From a checkpoint of a small transformer trained on Wikipedia.
Size: 12 heads of 64, MLP 3072 ReLU, 77.1M parameters.
Architecture: RMSNorm before each block, rotary positions, tied embeddings.
Each number is 128 + 24 x the weight over its row's rms, rounded and kept within 0 to 255. Layers, rows and columns count from 0. Numbers have three digits each. The size before them is the row's rms in percent of the matrix's.

# layer 2 attention query, 768x768, rms 0.0304, rows 708-744, columns 384-575
091:171127129139104146108133141177075127127136112112113130130116110101114100153133126098138117165133152155082138082130131149124128132111143104141119155114128091110139147124101111120131086108116165131162127154118171133098153080108122051140110098139104113142158115121171111108162116136167139119152158131087111119145135136108115141112156138113170092129131149129170162135150134171124148128114147137124155157146149130191157133128118112122157122105128154138118124138108113125126151087145115118161118134148119128146144185137137173112114112134082139134103149143173150101152099153164125162
082:062142140126182153135110110121087104133129153121146211163142106143140147104123151134105137098152130093123144162091106095093116160153132103123114123078167118148118142142131150138090144162127051189107132154116125101139103135125138141136145143120131121127135179126108123125100130140138120161149087152119089129105137112136115138121152134132101160115152142144093098103132143121140135141134120135116159118147148123052111078116149135146145166156128101128157140105087113085095115164125124134169141115143151124120120155104137074157104171125137143122137140116123078122060114154137166134
089:135139157146130166145094138137132131118109116086119107109179140116113150134093110115112147120100155124136164166113141153119133162116139109170127109165151097148123104150124077125160123108115143112113117084135156160117116137126132126131108167098119136119122125117108109150174106136140142136134136098165125135180105161116114121133168141147115091146084101149157159154163136098127120142173116145147147185107108109179140135153107127130151167146175185163119106181144131099141097173163159130125100152120126102119125106118131169116126120170115113148119085107105119114138128126158145112
096:153101137171153097132185127139120123098125095115045115111119120135110111100123128132138082150112107103160106160128148141093128148102131096157134138159133116100100086103143096158149136141085176113114109109082134116124172108124126109101190128159120124143156122104145124095145110127109133112096140123132138118167137113099086116119145111137108092113105130169118161128131095125146120163122136119112090120136115115179094160149145166128118129105122112152119087170128151158154123118149143093131129112152126101108114095123128124157168143060157121141130119084166133165120132135149138112
088:136152129155118155141118106131107149141096127117090122156165123148118100146109116131095140140077131114137135141153094148116129179124130111163137132170161120129112158115117095146159148123114104100099131135112194104139109125153127095122139154147144121098152133128127115165144118154128141116132176097158110112139110130130107092164144141130107087153085104147135154136163137151153136141130111144096108098116130145173135157145133114162114144106128201171120143163171103109170104123164134153149167140132131135128120107095134164143132157114133106144090091087146117118123153108145147120
087:150109081133065166118096164112098129147124112131117143127115096167124138143151094115139108101119148115156142102105160150181129128101110158112080124123139133130130124127136133115111086125095101072112178139129130175150113138077156129105144091083132150155121101103084115106111132149111117120138127157200108095110137148137150109136123171137136125140136161084130145105097110108140114127106157168115126163135127135111134140163123099113132113119115124118120119123136143117122131070117099137124106081123136103129117189143127136168100108152142151151197112107120113151079123186115102114
102:080129161131133130102141117135171100144122126138131111158090117137127113129129091109132162123153106133139151112118139113133094129134128095119132160129137123097116142096159123093132141160106119160159131148128157134135101152151111180149137159105136142144109152146096104147141121111094142140097127134148140084157154168144125099162136131151135152110112152121123133147162121109145111113128090128163089117165144066113146113111113154146131118115144146115114126127140105144161115172101104109143144111134152122145180119149102083193130153089111130127193082135138151112109161095139184092
094:095113148128096078128099094093136076104149145092158175126101144146119121120171168129078160137130132161167137085107156111087117098135178119105076144136119134107156121126138166074128145137133132150127168147108152117168138138139147113147176130085133128129122163133105101076127143141087086102103128108134147141127168097088134134099144133151123188156167168141075086141114196122113123141116147154142092129093155122115124110117103156136133123141085062075146095105119139172143150122106152098149087133093192112093137173135112124102131159108150107152168124111153153129071112120169179109
091:109084180118129133105128160154097119117154118123122119147122137123140113134134171132126097102143178124129144189146104110122130141131085048150117101117095091109190121140119116100091178095144137115101067116102169135103150119154165120119119111138071092085153093136150131120100122142117155108167123181050133137165143148083079148130151111099164117102121106102147146121153123115165165162095105114110146134101104073164111147083163166126132181082164103137134118117136141174139146145147112102152090120116104067140122097163167127101127146121131118108098118128117155120183120102160126149
090:103150135148123107092117165131073120086117105100162110107129126135100098095152123124132129079117142114147128107133139160186168136123134123147152092107134111137156133127136083123162140127101150109174089093112157099112114162102126120125105140107104122062112139165143093155149128116137124142117131119120121094163156124115111111129094104133158107121167123084118125113095118142175137066130110144146137123113161076156125124154108184161132107117151164146119123117171113161141092169111084110106131145142108118082130118134133147077144137132140135135125139097146163181152106113143130087
097:104089149135140160122110122127171126159127129113098098103127100121081150122138082135134116135160155133115143107160137120142106152129118108114113117122105102109113139143137099107138123101090126121167104121124161138105165115101111090098120114134146110109137103151128111127105106109117121139146140145150161125157121146136140111141136118095141125089152106099118113109145104117127176117161151110142091120177108091148150128137100136138124125106176159125153114090124131170116119078165077133172085096126123114108130117111119152132108123135126121147140120144155116186083120126125125090
093:136119122088103140129151152147159116156114139153142158093106069181128160139118102123087117128137122129157147154080134151134126129151140191124102134145109133127147141119132190173125126117137109119116171144160118149140114185133110126124111132128131151156159160126092150124151144094101124113107135130136147113170141154122132123153137130119119131169129166097135099131134143110109113152154118157150128204151155142117115138103097116131139122149150112088090131104119146143141172104144110074094111142148187109144148178142122145156098163124110149141172110169121125104094135136155116111
105:175133133092137106134187144104160145147145093089119158144132087155139103177106123130100154135081130133145068086144163157115117137151143136150113146146181154113130132104109161136165098115136101138113115132139180154160136125124088138107182124126139128163127146099105122132145101107120113080151132096110151139107139125145142126107128152115098129140127159148127159116121152150126124169104094165104084159098154110166142143146110132117122114109090094143110121101105150169133153123168132072096164148115182132153124154124129127107116150152131152136132147130157132145116120171158126116
079:091140139165105134126094094167154119131144146089083112128107118163101119146148120138103122127092149142162147127126145091084147126096133077133149142136131134107092116135139122168145150109078128141112124092153197099150129129115096125110122160122142136124139128132110104112134085192110139127116136136126109078154121158130110121154123115115108110128084132125128129139153164132170134128158134155113098148120133117159164161125092126174125163081138170138159153136139129126110142106174123108131125105156168148137082112112126139125138133118075121143115119081143134136100114127125172125
095:103105083144116124095106102132068136066133173143117134108119169088070126137145111134153130180148141162089122130162110114092107131107137118098106103114120095116163134143116095113124165136144124141117139127134132160158100117120148131118100158141086151097132139133124084124119142141159100138117132134093143101107133141141159134116111143125124145122135177134126119147118120136108147118139166077169140129105106122108139147113107106099125120103132186146173109115121107120112105151104110167137139115067100129120157120119154123116121108098154071128087084162131120105123145096134142135
098:118150144172154147119132087131128092111136087131092109100132117180131097118166137126121141136117109127156119121111165121158126131124103122140129107151151150134133109122183094111142170112052148118116146115105160121121122098124093113107143121105113138088131116119113125150156133144072122142136128152162148125187119109151125125094157133112068145115141094142102150133148150169113151097142142135132074118122154080151135172135100105139085112087139103137138108124143131095147099081144137125144122122106114164084152148122134141107134087094126136168144094137139134183106099129137124101
104:132108134134128118142132161150124131099131137100134134112143147158142137130141123151153093100173111120138154170092107152096116177072178131125107091124178105116186137164128160139137152132122119089113121122124163151091099112144127122151153063064100171122121141128121103117172135144105101118158127158116136109122161125093095154118145137128118127174129129084145108134131145126095110129146134165157177191094159145131144160173126132122118175109155139148124128138116137091114123123112099141146118112140159115138110146103125143147118117152164112151179095095147110063127158151133120139
098:130136163153105155157126113147136111163148128127109094101092083137141149122123125161129135110095147152130134116149102118151095091091081093113104053156107149120129138107140168153129101118097082147127130121173128114132133179153143124126082185135126138116152144158105160119095130092102101117103110146169130106136121143180140095132123127126079135074121129100132141124196114145124122103147105138090095110114125101141142192132104134129162166123124168114145106149157112134143168148119101151121136118138131126157123108123167150127089093107095055146134103167138123098095175085130126132
096:144097147156120178139109142085098095129118152147118119112130099152123161103163116163109073168120159106122137140131087107162113134138129133103166137126129100093133136090098098079114130076145129099126127141122139134056126112118169117114105143090109116090143132174117111170148124128147114098108150094164131126105149137152091105105118112120164118118095162130132104185115124189134140126136165117139111130125108107115126159177126130128158132160155174112150104159125097113138170100109134138168123091130141136092124127125117161171110142135134129150128115147106133157106124105125107134
099:122180164134122118115136130139115105131125131133115117096136125106103136162134091084134139126100094101119133114141171123158174124120094097142179108139160151125135097128123130112121146108088161122109155118075126114123162195142157138118122165103099136106116098125158152159128117135091127118163103114134104075170139125123121122123133139141133127137122108129091170130134176140195142079114097171162173080131130146187094100155125129139121102103151091134123147132134154148144139129119142080145132154101083131096178109147128125113155112145113171128144138101132130103138153135134095079
108:101093128103128178150093123162135127150139124119140195113145121122096110103122134110128111133108142121132108149122101094165137138157139119124138163153146147149083112149117101131160147090118100107121096129142192166081129142141111149129162157114139103078147090156127099174109139143040117157132114154114109134130156111113133175123118152161142123161173157131163118129133161139150131131168154161149140163154156074148138149162116111142140140120127165122136119133122127154136135098189150133152144124146162152133136119132099176109083122109071096141122128119113176091134126069184142147
100:101161146118110131135048114136134086141091149128104119104155127133165164129126075119123130145116138130102136195116162088094130112114125155164109115165142122159126102155099132142161149099112093129097132125128103125078120130145138107087143141093080101122116073136122124142129128166102113163126135138159111137149131126103108131132140109109140135114112164131131122131131120076128150123149142148128176127124180104161158146132165096176147150113159126098118118118076132092117142092117130145162127109147145101122108120140134154119085121134098118114092122132135108131129091154161146161
103:128129142127108126120168128180143119156112133098166158103133118108160122121092112048194101148121153145134134107104155154108141150140122165127195149160108140122095094103110162142131107137142138096125172132144112122111185182161148119142132092141154098111116124137120130165154111137141138118134141100129139129102111106157164096180123133111155148138129098131168125108112134138146084122140100184136161111123110188118102154147132073133120136175100125124121143148122147133117164155137128120113148169098119134116119131147103137134160128126118120116142130098119170139154110171119102121
105:090133124158090134110090110139124098115098117125109147115089130114158157136114111109119156126143120149130137108136120115178101144093092110167145112151076160135148144093125076107180148151129131151124129125157137157158147185155164153117083098086135148104103159145094145170149114137155117118127165172166113128116135108166129133132076111122148111157096144116117134135098104115159144108142105139181138141119090163157124136132092094126130092149148120119119190176168145133117150105097144135099138162130098124115107096155135139105117122157121103143155134106098156146127166119090121128
105:053104167114117136118111145147115136135131161127093146123113137127120130144161125104113167167135100092116148123120130072139124108111166090130094130161114086131127127144129116103112142106187124137122116131141181161153153095123121157115122145111139099107130139165106099112113141102128105072090111125118118109127178117105140142121090165098188145134167126117146132139153143078143093140114169087182103131125109070122123143124081153081128107157095125118150136112144130120108159162133127090168129102139154095144153134153112136099122135145131070188167131165167150157090148092178154149
104:108149109126076126132122132136150153115121111177164129142113149079114136133132120125141158138132144158147117099143068104105125125165116105147070149096119102097133154129117094122105162151118148146116107142088151138120123131141145146161131152075135124131098127161130142131146151139121090151143131168080073129143123144157141169142107075148176124116150191124129150154122130123143147126091126118159132141161120129196160110131099106106148152137129142131126167108118116090124137119116130122153133156126125146134118071103101108144129140122098140113085088136113146114177165099089132172
103:104101098130132161137127105153123139147111106101142171110107145107130135138106122127150104128073122113143140105145148123112133103160168186152136118171144136158096104095104195155143080142139114066115132136157170131124158111120127134114135116155159099105170126138122125115126121157134135118119116130117122144091118107103146156119109151109169142139148130110128109111103122167134116164118159104119116112119122157092153125145086089128082120164075141113111122132143103161103152098118147133158158138101114145116079138146112176155150160108093127110105154108168147181148100106153114138
095:116128130104134142117150143142140150151119103129118157156156070168158123137105071092115083138113147133128110128072137124175108128105091109107119160141140132153110113124114161146161099107146139169154117136141152176135111186120128163139147111123096134139123134149115145134087083122151124125149193117146133147176172153110102091166124117136132142122119143090163122101132114079095148161130090187128102148143113117137116141165147150160177143117128121143123163135127137172114130174142134101121090103141138097148151170144146165117111132078155118103164095139115118118165163141155146118
106:075133167124149154125129158135150120156141159112137135128165151111116119151133153153137117106163131146087116110109152059158116145141138108124112113091113144119126160117162143077073127091108091160133146157120088091137126106105135139157094120135097144167148159103147158100149126114099147157131115125094113140111142122133138140104111117178146121094140144122099112138148154126160151148150121110171107085144109106111145115142098106141161164130105122111181115070159134112092136098191112110140125133144148141140077178129123105147111147148136108127091131139116123122099127099108180134
108:130114146118156142131150130135145158127149155115151135122190106097124138117145165135085199119129109137108094127134092088133113123155136153124131137097140136129102086140132140126102121107165083128106134155125087144129137161105124128165106128153129166142157133093126154130128133093149110145094132115099141168117112103113116146151155144146117134141103135130127090165112148153138135114120084103114101082128123151121100099131108116102131120174129115108147122111115118142131141136121156112121117145146118183093119119102109168111156161121151133106064128165151168158127126095089168104
093:065156138119139135106162140122159112154122147123137160113156084118150192122138105127087161125108129150122140108062117083097112132142112137127128119102126118109126130109137168096112158147114089174139141116109118120120149164115110152116118154092112151110142163108123132172145149107118145153134114134093125136140105080117121150126113128184132143097150154130117107130140147127113139139135079165149102098136132100130139101144121128118178164144122102099134125084097100106105097140135133125130070122111157141099139162126119098144133173174141160137109112109087142126119117145104170159
088:130129135134087098123065078120132145116154112179166106140086108113128154154135143115133106133129113197106098140138104139159112124102058107116131180097108174158143139145133114116123136104106132146132149137127137103140132133110109156131101123130151141153105138120129146093118103152133122150098104138119132129099146139157153135119135112175178151137162149105130126138157136091113150107079166110104129153146152149113153095130097099130162106130123136098130118095130109084110122108104157154103115157130157139150110156145146145095070100101090146141105125122174138104125108112115138148
103:211136122154096134148136139117116124114095115131112120129139146112148105117119084120172082130111092138094096140115107152176161127116097163152176135101128180134097112122111127134157099130137154099161142153118095114096153182115121174144106084120143148161133100128140146161127134149144137131113137136127123164114131119142141117123141115114153123176139128092176150147092108121104119134106170097105146162104113147148144106119115109123155126108136151128077121124122135155120114113088152147115178168108108145113133089160124174127156141114144128064105150129152168159137139134152122151
088:117153108154158133119153114125104150130087148100117132131162158052117116108120122110080152136089140083132164148122121167117115136104146129158136096164130093129140106163104057146156153155133141149098137130103163138133115114148147091126113145134094087118121143134113103161133106131177119141147149092164114153127129127107077140129133113093093079155099105176137177130135127111146138145179113178165128109116131152160117155143188108168128146135100155161126134142138128117170140139171110134155141158099108129134125121105151127099109116123156090122078122134166136140146147151138124131
092:203140134108125107095134146135128146172130119149097115102122121114123106127081082111164103177113128147122098125122081147159145131124103139147106181116104126109099147129120120188177112102135145107133104116103111119098135120122141137132150130136140127148145053136176135161114112126115093083117183128094145107166103171124119116153132144119156121123103146139214189136150093121130115111119126155092127139133101147156137155132153142107136117106151174127082134131167146139129117109132112173115133134155094113114118076136133136129118114095112127133076144121120157148175114114147110152
091:128162101113078095134119152104166107132129131130158116114109136153129153134156108138132144105136118148135114121114164095135106094110110114129132126155123156104130158120169143090141095121116114118113108146160107168127118113131123122115114119132118114181130130126113113113136109118083107156107117178154119121136150140095142097125099139163133153137125150119125110101141104124124115128123158106162145159151147114113109140117135170101116102113151119092149121115146128146142104135096141153130112147116165131171169116129152121173105106155077128136172134139093117070114103130128135131
088:143139105087097121108118111150062150112121129137131126105095171100147121110112136132157136138116108170128078106102096133150138129146154138128126149150116115135136113144128123145182127146146162101173112110122097145126114144111106116125114106154154082121139070127140135119145125121150105108111156182106108138123139104139145126149133141143170110095120109142190146121098098138119129145105114109091113174106161114162143131125124113133138145099107114119104131155157108178128111128085093157122149172127101109150145093127122163118099085082126078137122132155106161126205137158147129154
# layer 2 attention key, 768x768, rms 0.0307, rows 708-743, columns 384-575
093:119126099116099128128095157117120129145104130128130174161143167097089109073117142109143122159125136142174144141182132139115173140153100110177072127150139099151155131153120160104147106136134121115126118180138165115155116090132151112144179125113169113153117125141130094121094133132121104111151117138087150135101166131126081112087101161139146125122100097123151146132125062115161115092137165135077139114133129069128111118155134176086134122119110120134108139151180080155138125120116127119129109093124115131179101127112115084111137134126114145139143094135074090131143158158131101117
070:102129127170163135128143150117174063130162138100110121108093100165135168141151141155073144177120139161122114090116131143119159112125150152066152158115138153130131125121135166136173128115125116116135169142097137165122110157141126121136146131075118158092126111132125148128138127114092159107090113154119134138136130122126157104135108107145111190119168121132103127147092179152126111156109110155164102122118129137120153134105140108180088120136156148045165096158105140131125114136159151130126098141131084122106145148123110145127131106117113143126121128112148145108139103096178148128
093:174142100164093118107157098086127102105083175126131122129190170129099087123140132116172112109147119111163142100153117131138084157096095101143139123123100111135131142160107175136138130140149168120137125158160102073154128086156114114105136118133142119114101146103114095129079156106130103095135141100120127102118111120125088135127119162153130079102124112160150106140128089138109155100142130106137128090171144133150125127129135160102129156166131112161138117131125122105146131161079107132123121084142130126160146147126115113139100186135157150126162124156103131135144162128084096143
079:138128153118103127130120112125123132119092132188146132112160144136167121114116116127147103130140109115131139169159121109141115118156118153133115127092155085124139138161126130118117090161104142159132073185120114139111112107105130145138143133158128114141115094143156123133127100168138137153098098104089156105099126139105100177130175141085135048118067183133143121124148108143156164124103148128089166125108086137160101114141125157081159117130165150150096140083123100117122173146118133156130117094100143117154127107106135075134092107156109104150114102123115158108116126134070131096
095:135150132146123116139134109068090123112066159128146116121141168083118115098102131138143103138124115113165130143167115132120091159123120111177075105147135091121134121155107181107095097197153146135124083157140137129118116104136146137114170108123101123118124103131101101124097132153168076123118108136081125130120117148116066090116120161106138047095100115141157144147124046145128133139103177113121132125123122096136113113113131153093151159150124112172098106098131098115119151155119144135128148114123103125131099099074151100169126129122161134137162114131138130148113098134092118120
089:110127165114174093127152117072121127121184142080114145108115102148166139123146141131118122175153114118163122131111152148148152107154158112101148114071116139169156102137112131149142129142086145143142119154107191115122134136148103110110109148098135149105115138171142157079138123125136154137119135127134129119145092154157143082137106082116185168153145075166097143144187146093112128148140128139133146104129139165077101138123141070159151110101100112090152109114161149137138133127141147128113114163132127149129133127163115142152090130127110100062171156115139132145129111094172145129
091:157162072106131128153092121136109080126120125123117154189135154138136114137157103133140113156100123135117152110155141100089140140143124122110158117138109101144148131114132141116118116125132136147151104133125126142076181114128112095091135153137121129104089161123144141083147074158138141133111134169143126154100122157172077125145092097119103163114181104163089159096095172095120153137133120133120125117164153152104112147120160094175140137124118121074175118143109108154147106116138114120140146171141163104168123156120162141162132145121078135132159132121133156086106101153166102114
079:084156114126173100115123112134111076115185120112113153150109142131156126130161159151119115096132107112156131068102175121127147110146139147100160104119102106129144127159101104140119155119105118127111165125126167164171146129116127125125102142081108134114140137124146145108142146110145149138101135141137117114136103100124118141115121139132098195128136125118107151122102187111111119159125139120138135128135146125107149122115130151175103137112163134067146139140142131146128155127107156115147094108123118132112126138147156142160135139143119126133155128132130120080123152133178131111
079:149130123132108142151122121118101165110103147145135083116144128085103117087129168140098128124124153128129086133156136132143123132097104112173099122171095120084117127114136134138153105121091147117100100102158099130144138123111123164153156136144132133162145114102122132095106137112109115112135127108150102165112097145134107130098151106105143074156094149133156150105139076129151140130121098171123127148111110111137125095153124155081144100093136169158095128126106146115139124107105131145129110144133141150117125083124114117108118118118131124127077115101129116114135112111109113089
087:109127133105092152134113122144069167136119145172105119158143134125101110126147143124155134051087135115148092168149138150100115167146126129155110137113121137130113155157107145135072144130129134122115116104131110079169160140126135155142143132170096151069120157129102105095149112105139144147153150123099116112122132135133056127132157127157139096108128129139156108136129113156116151138118132128136103110103090070146123114140153149110158121139144092178126105064139164100130126152125122122129181158134131132132124097135140107171123098147111104140140135163119156125071142140114126136
094:138118123112092125178146142113139144153145118163135128113153120116163145124113122076152136120117069157135107159127110159159098147157124128143085120133128125155124179146146191136123119095121166143114127150133131128081114127120130134105154103109145123079121131173163129082124135175176097117122140144139119136112129120139078101164155099093120119161129133149173147133129116131144132144161107112108135081136096122107106126171120117076128113108105139153142150083113128143130139120181137100149118136131140159163162128166142105153103130154141118126123127130126148136115080168119109125
067:113182176115150137102109088129152115120133132131120169150093138147129126147179094106139142103133131143113163089105123129130150135150128058174179123119071137135188123149094121134128147116120124113159142141121128097124148144149128109088121155150117125110136151115177133114145124107147104126144158130153127133130118120134130115074084104109142173115160082135099157141113134115104115141172118156097132123125143141104149113127165085129107160116166150078158118150107165153161126139136176128158148123176171127091101166107155136144148123133121084072187153101122146149139074159131114136
098:092130112122163111134110109101091080103168132138131122145100115121145113094114149111112089144133121151106166110073125093122165077184125118106140123135137124132124120147108111126126129086110128160121171131129140121115109135109121117100129160109154115177142108156144116109122124141134113162152126135117129129125116084101105116091098156124096163141124111102133147149096152140151118184110161127183112111152128149131106125167098150128085169132143124089171167126115089128139137094145151146167073133108145133121108154080188132126101099133148121167151146129095126072099130171140133119
216:146136130116108141127116126139104178120072123141143112136144177086133093115099095120153099116121122098118159158167103150128122167131106099208116113128118116102151145141107101103091130174134147108143068101145121091117123110140161132114142134148145100077125123113131107142116113121148119114131169117118123136114113177129088141102154140119120031127087104117132170123132045123123135118137142124101132135130131096152137127132133134084118140100126144196089130122143123123134141138128126126137180127133138106130117112107131098156107140148136121143148119123117130136163125147069117123
089:115152137116102154133158143147137133086101082120175109147147134101124136122116116106126137123129121133118116101205087111158110111124127177146117123105131135151102112121171130117133101159105152058129119106140089135134095133152144128165129093129169111164133147095147142104125148110092076129151135101110075095122099112112178132110174125108134117144124159151146130089125100125137100140096158101171126138137158143128144125150150125132141140148123130132077142157136122090102107133100111103148088109094127166129120140181109084118173148114138150123099146144129126130112163125093080181
090:101171147076162131129139104127115085175152154151139137136106136111113124105129118110083174148119144088175126167132147122120118132141151161122161114130165098082182121190121100176099162170169124129147121153112132135100149118145132126104136176119137109075103088196140122115152101145151146115099126171115148101141112124154077160114113122106127130112147094140133136099128118130124152132128146169125165098187126141112103131137145146110159160132130119139109154089096147143090162123125119132159133124150123137117190161139123099179137079091121108125157111125090146080103171103105113136
102:103134148134147110142128124123142119127135174132101099147133141077084142104121114105083138170119116123134101093126126137157130189119117127141142137151108147114085095106153117178135100132120136121125136164103110109128173113105125138136165151146157133092156175133140143118117136097143127157121122108143122146106117113114109139116140107093169123124124105156088122163128100135130123157122141093091134133116109137136129114127138098153138100109122145132168121108145136104142153115128148117111119130145122172129134161172094119135123053112145112131108142096108145112080114108137115163
092:161107143135127132120135102114131136175076126123163136118114071097078132156136139144082160124138149136123160158120128127104143126164103104110113154121097121158130119147094164132167133128115128116124097124140163106096057152163097111146136103093170179116121143158126095150127109124165148156131118120071116139137114110120123104114136126136121121134103147147158114105164090113172144152166119128130105161125118132095111137129155125140149099065110134118121158143120161123125149127169137127145156132148112145170159116085100126124172182131117175106152147140147107170135095166107150090
093:124139187144112139121186150140090060176129151094132157145150098179136166139155149134131150114132137118175089101135104190129112140122093107137127086116129130178117087111154143143137119085118121162126120178106106201126142073131109091129173115103149124121157100140097135099144145140128113110156113135108140133162127118148153101140133124095169129095124144168138129137119166158136143121130144138085176146125123117145147121154139109138151101165094115162125126126127105124150148194108094099120157132134150115115120123154154131153135097144104119099094159101139102103128149116133110171
093:148092121170148133149092085113076176141135133188138113114143120152139105139151115115112112115118168110148131137139113134139075134141146147082129136135139130091147144155132102140097110135171113109112178135108127067140109115134150128096117131123146112120101120090091125093099088105151130128134137126155104134107128110117150121115137101110130142165166083143094127134127123137082143170134154160159154144154110136103092102162108115138117154136105118126129092103089107114099098103112113156129197145118135113134154091104112115168099132096126108151133137159140106140168128137158109127
107:144154108168149131164154141144119101172139116178134127193078122142146145108123115115084138167102122099112160152157127159098141148112111135113181108111154107120129140144139116176172091103117130132113104114061149120106129128146130115164119124162126141149164093132136117148098120145125128127098146125147151129144128149122114098111115084128102115123120141102133187143109064134140179120143126139071112132117087144192148105132116151106141147152132126140128154123132152113129122129109067130130110170151132111123119144100070125122119139131106149141129126142131090146113119126098144142
097:153113122071138123139138144146138101130131130156133111121091119103167117141110093117147151091130101127149128097094107183140133107113175132107160110134122108142108128147111095152129111126154142137114113153109117146123129135121145139137097168103162134092127116137122151147128124093160118116143131116161134107142087130108165125120148079111136139098133138144112165111118052107126131130119119138164138116157131118134141092126103091089129122081098176137111146075118146142142138129154132115121140121141096141134188144166131123148105143149128113094130120104097085127146160133099122102
100:157094128085106167160137142127119154153162130143102161156147129131158133165145113134109129142127129136116143166069097139134101075151096107099090130129164122127138109144148081147115123135139129129137139135139101116128127133135123093130133070120135161140109108143174126122155128097114118129154146088165140119103147141161124138090131090108139117154087130126102115074107122082126090124156149106164110075136114172137142105103078093134107168128116148127120131146165141145139170159122103136139138120107132087140115129141104144162146133136153119101117139148122104099180123120175147138
100:121126127121094143148124146129140120120137114132144148114118130161118147171168129113163139162120139098107120137078124083103107113134132115114130102141164165180114144112123148119140152161111141115128144074139121093112133083116135094128107131132138133107106095137108135122120146145102086136157112124119087130161135156126123120152119134137109126148129112089103122068149138090117083087131149131116075125131138129145170136127107127122136109140107148123126133132147118151144156147151129082159146116152127098135138131140092177113141143151151162129120139127162091158149097141144126134
101:113120079093140138157128092130144133129103088154162147116139123103143111113106136117128104111110150162097098093152152147174134135093088145130143098158102067135129093094118115075127113138096106151091086120115150126144128116096132125145104143158155103132129151080186148106119123127141123134135147116134071174090133141133137135072146141140176136115131086110069160113138122121153162146122134104104132151121118137155163142163135132135131114120131103124109186086131115184134108098127119146152155165117120139158111129130144118152163149070104151111141120108140154172081123084134127144
101:148092072169079177121132137143057146130117151097164106173089137112128141140129149147132120136131119104110124112151158131105137131087133108128138087132118116127104128107157073126155124097121163131139122121142106160155145109123134151132131134125123126127119135123115172140126113133126122111152138120156141126145131139079074123119129169143125114138114097122134110124148154106126097102140138137123122132120132134114143158135133141116119137108110112145159127133193117124204132125123120109110166098149100103138098111123131155124125079153116117150139154122130110162103130148166150129
100:139091115115103148078126127146166151133177081165109145110083149156138141127134113141076168125123156104108139137105081144154095085147115143104124150115175140182126171109097119117136128108149111137122104140129082136124118115166119129182104134142157159152125071172174143139120130163130100116145133116095156123126152170177141127143133109149122122089117146111087150098102128100154080141135149117093138143113078118127152117104097163142106153119125107126088184133156179141147117156113130112113157109101131103100131149125097117102161142130120152057115130136108130181110160137151146126
093:126134135103185117143118114117115111116075133116111107121141112130151154159160083153174077168143115122115175170125094116129132087113167137111133111132136095127150123123139147145135152147119123148116157117136162138076131127126132079103141158137115146096113105119157150101098138139126134176129127153136131101100101066141152129120124153147112148115148118143115159142116134100136123159153154163075132102122110151124149110117143103118163114156114140104152123090103131135136093141085105125158116161166160108134139123124182151112142122138124069114122139141107142082146091150139130086
112:095131121098093109119078136129071081127143111126121137132093117125135143130133120114105102136098100146175150095138187120140129163108108127145154116161123125129144141092145124121139123122158148062105104085136142108106130130151115125099176137119142104123110132154128114125123105113145158133118117183139094142155142144122116119127073108107091151099121099157130141082133121082145132138106127172132160129134136149112148169134191135161087136103153141103159127141122103115159101128132131115149120156135108101165127096138173120111089069123054118121140122109158112091140107170185087145
099:108167106175086096097093149171099113109118111097106102107126134163114110125146101150104124094136101127112152085141141161115131159068098132173141138150123127117133139072135117136152159126117158080100120116136122101096145076138147090103140139135127120125089183158122137132180092084155108130124136119125052120154092137129110122159112122129081131140152108127140155132112121094130090128108118131136124121147140085141121148135161093126102162119127125133152153146110120111138120163131122106125139161148156112176128136110165126106123120138075152119154132135161056102165100142137088184
081:131159118182161145135127094113114124132130110139150114132130082167139160134159161113133140146079105100155109157138151161139131107101125140083150138112125169109100139089160132171166178077117145136128129106118151168150145163103148133119107129148119109098131145131111153129129082117104150134119158118147133142132095114157163113125126122131108155146132123186103117118092189152145153167065101141150117121123091153113093162132151122165153118068168105116139115143140119135140089129129124084118062157130149113093121108127112131110166094144107147123152119125131136103078085142123132117
095:104143119133125117119121135153111117090152116107143125147090124100147110127129143104091133125105132138127156126150156145151171115140151111146120098159135075130150115136136113141136101125067127122093115111139185107130137120122151041085156158113114083142094126170135140124113114117125151119125144152174117106166158142087171151142114142117097122109110105100113159092141117115162166149123122201147162134146132097134135152083157111160108161106118125125139152141143122121142145095148118142186134165164141137158141103129194109135097091142090116108148114115156109121132115161124129126
087:157141166152100122103149114171159203166111104170162102162169135103133097118118092144145170123124122088109153148132112114121112137123147094159091123155126128096162134148155097112106109148123108161120086123135122108114120097133134133136152158146147096152151122124120108132152123135145094118161154109117125136123114120099114159104170130134134066130100143110147134162095080148136132154137133105102148115109129103156131128163090133110121175115128114168084183150142132100129126134143091160124126114125162108077147114093136124140137106126164148130103098146125155138140157132109130159
101:166151113117120124156124135107128148115076147135145103107158172106129119108066089155171132168147104130144135135150101119122107139135113157140131138107153127163127130147117158097129125117200112117149113128131083126174119117109125166125137086137132142138129142069127118163122173113152055090141114101096111092127137133105071139117157157169133117131121164121150131125141090141120088111124148089110072129141130105139157095100112142085108115174102141118100094115127116114116127166082114105101169079119085109146102110102114128172162164153154110149109143111105076172120183092102106144
082:164130128110090143145146108159107145141064141135146113145143135083155138096131119140171094119098097123114136162182128124129100139161125073185096097138102137123155094138146125136101121160102167136134086120154123133101111115127129108117136125165165107135148135122124115133109111138136132136137165090114161118119115137118109162088175135106126045124095123110143163131144064120141160078130140134102183119142110088129128130150114117039141160104152141183070118106126107091125160138116111105134129138118134118123133070107152087129109112140119118151141113124119124104153138148108152108
101:101115125139109125118118109120100106093155118072119123134083140136152124117130176125134098129087113139117129136129134155133121104100127119137150102117101117116129130099115126153140135147100146115079166142129167127138190138113148100063105146137097131095082129185098147105169086122121167137105168152141111140116129161132113108098101098141108151160136129132127140158149192091135134143140154200170119147124137156142134132112160119143115168074102092120134116103143135114141110109144157135147093118113131099167163132168155135117088108106087092127174094133122131122137103119215150111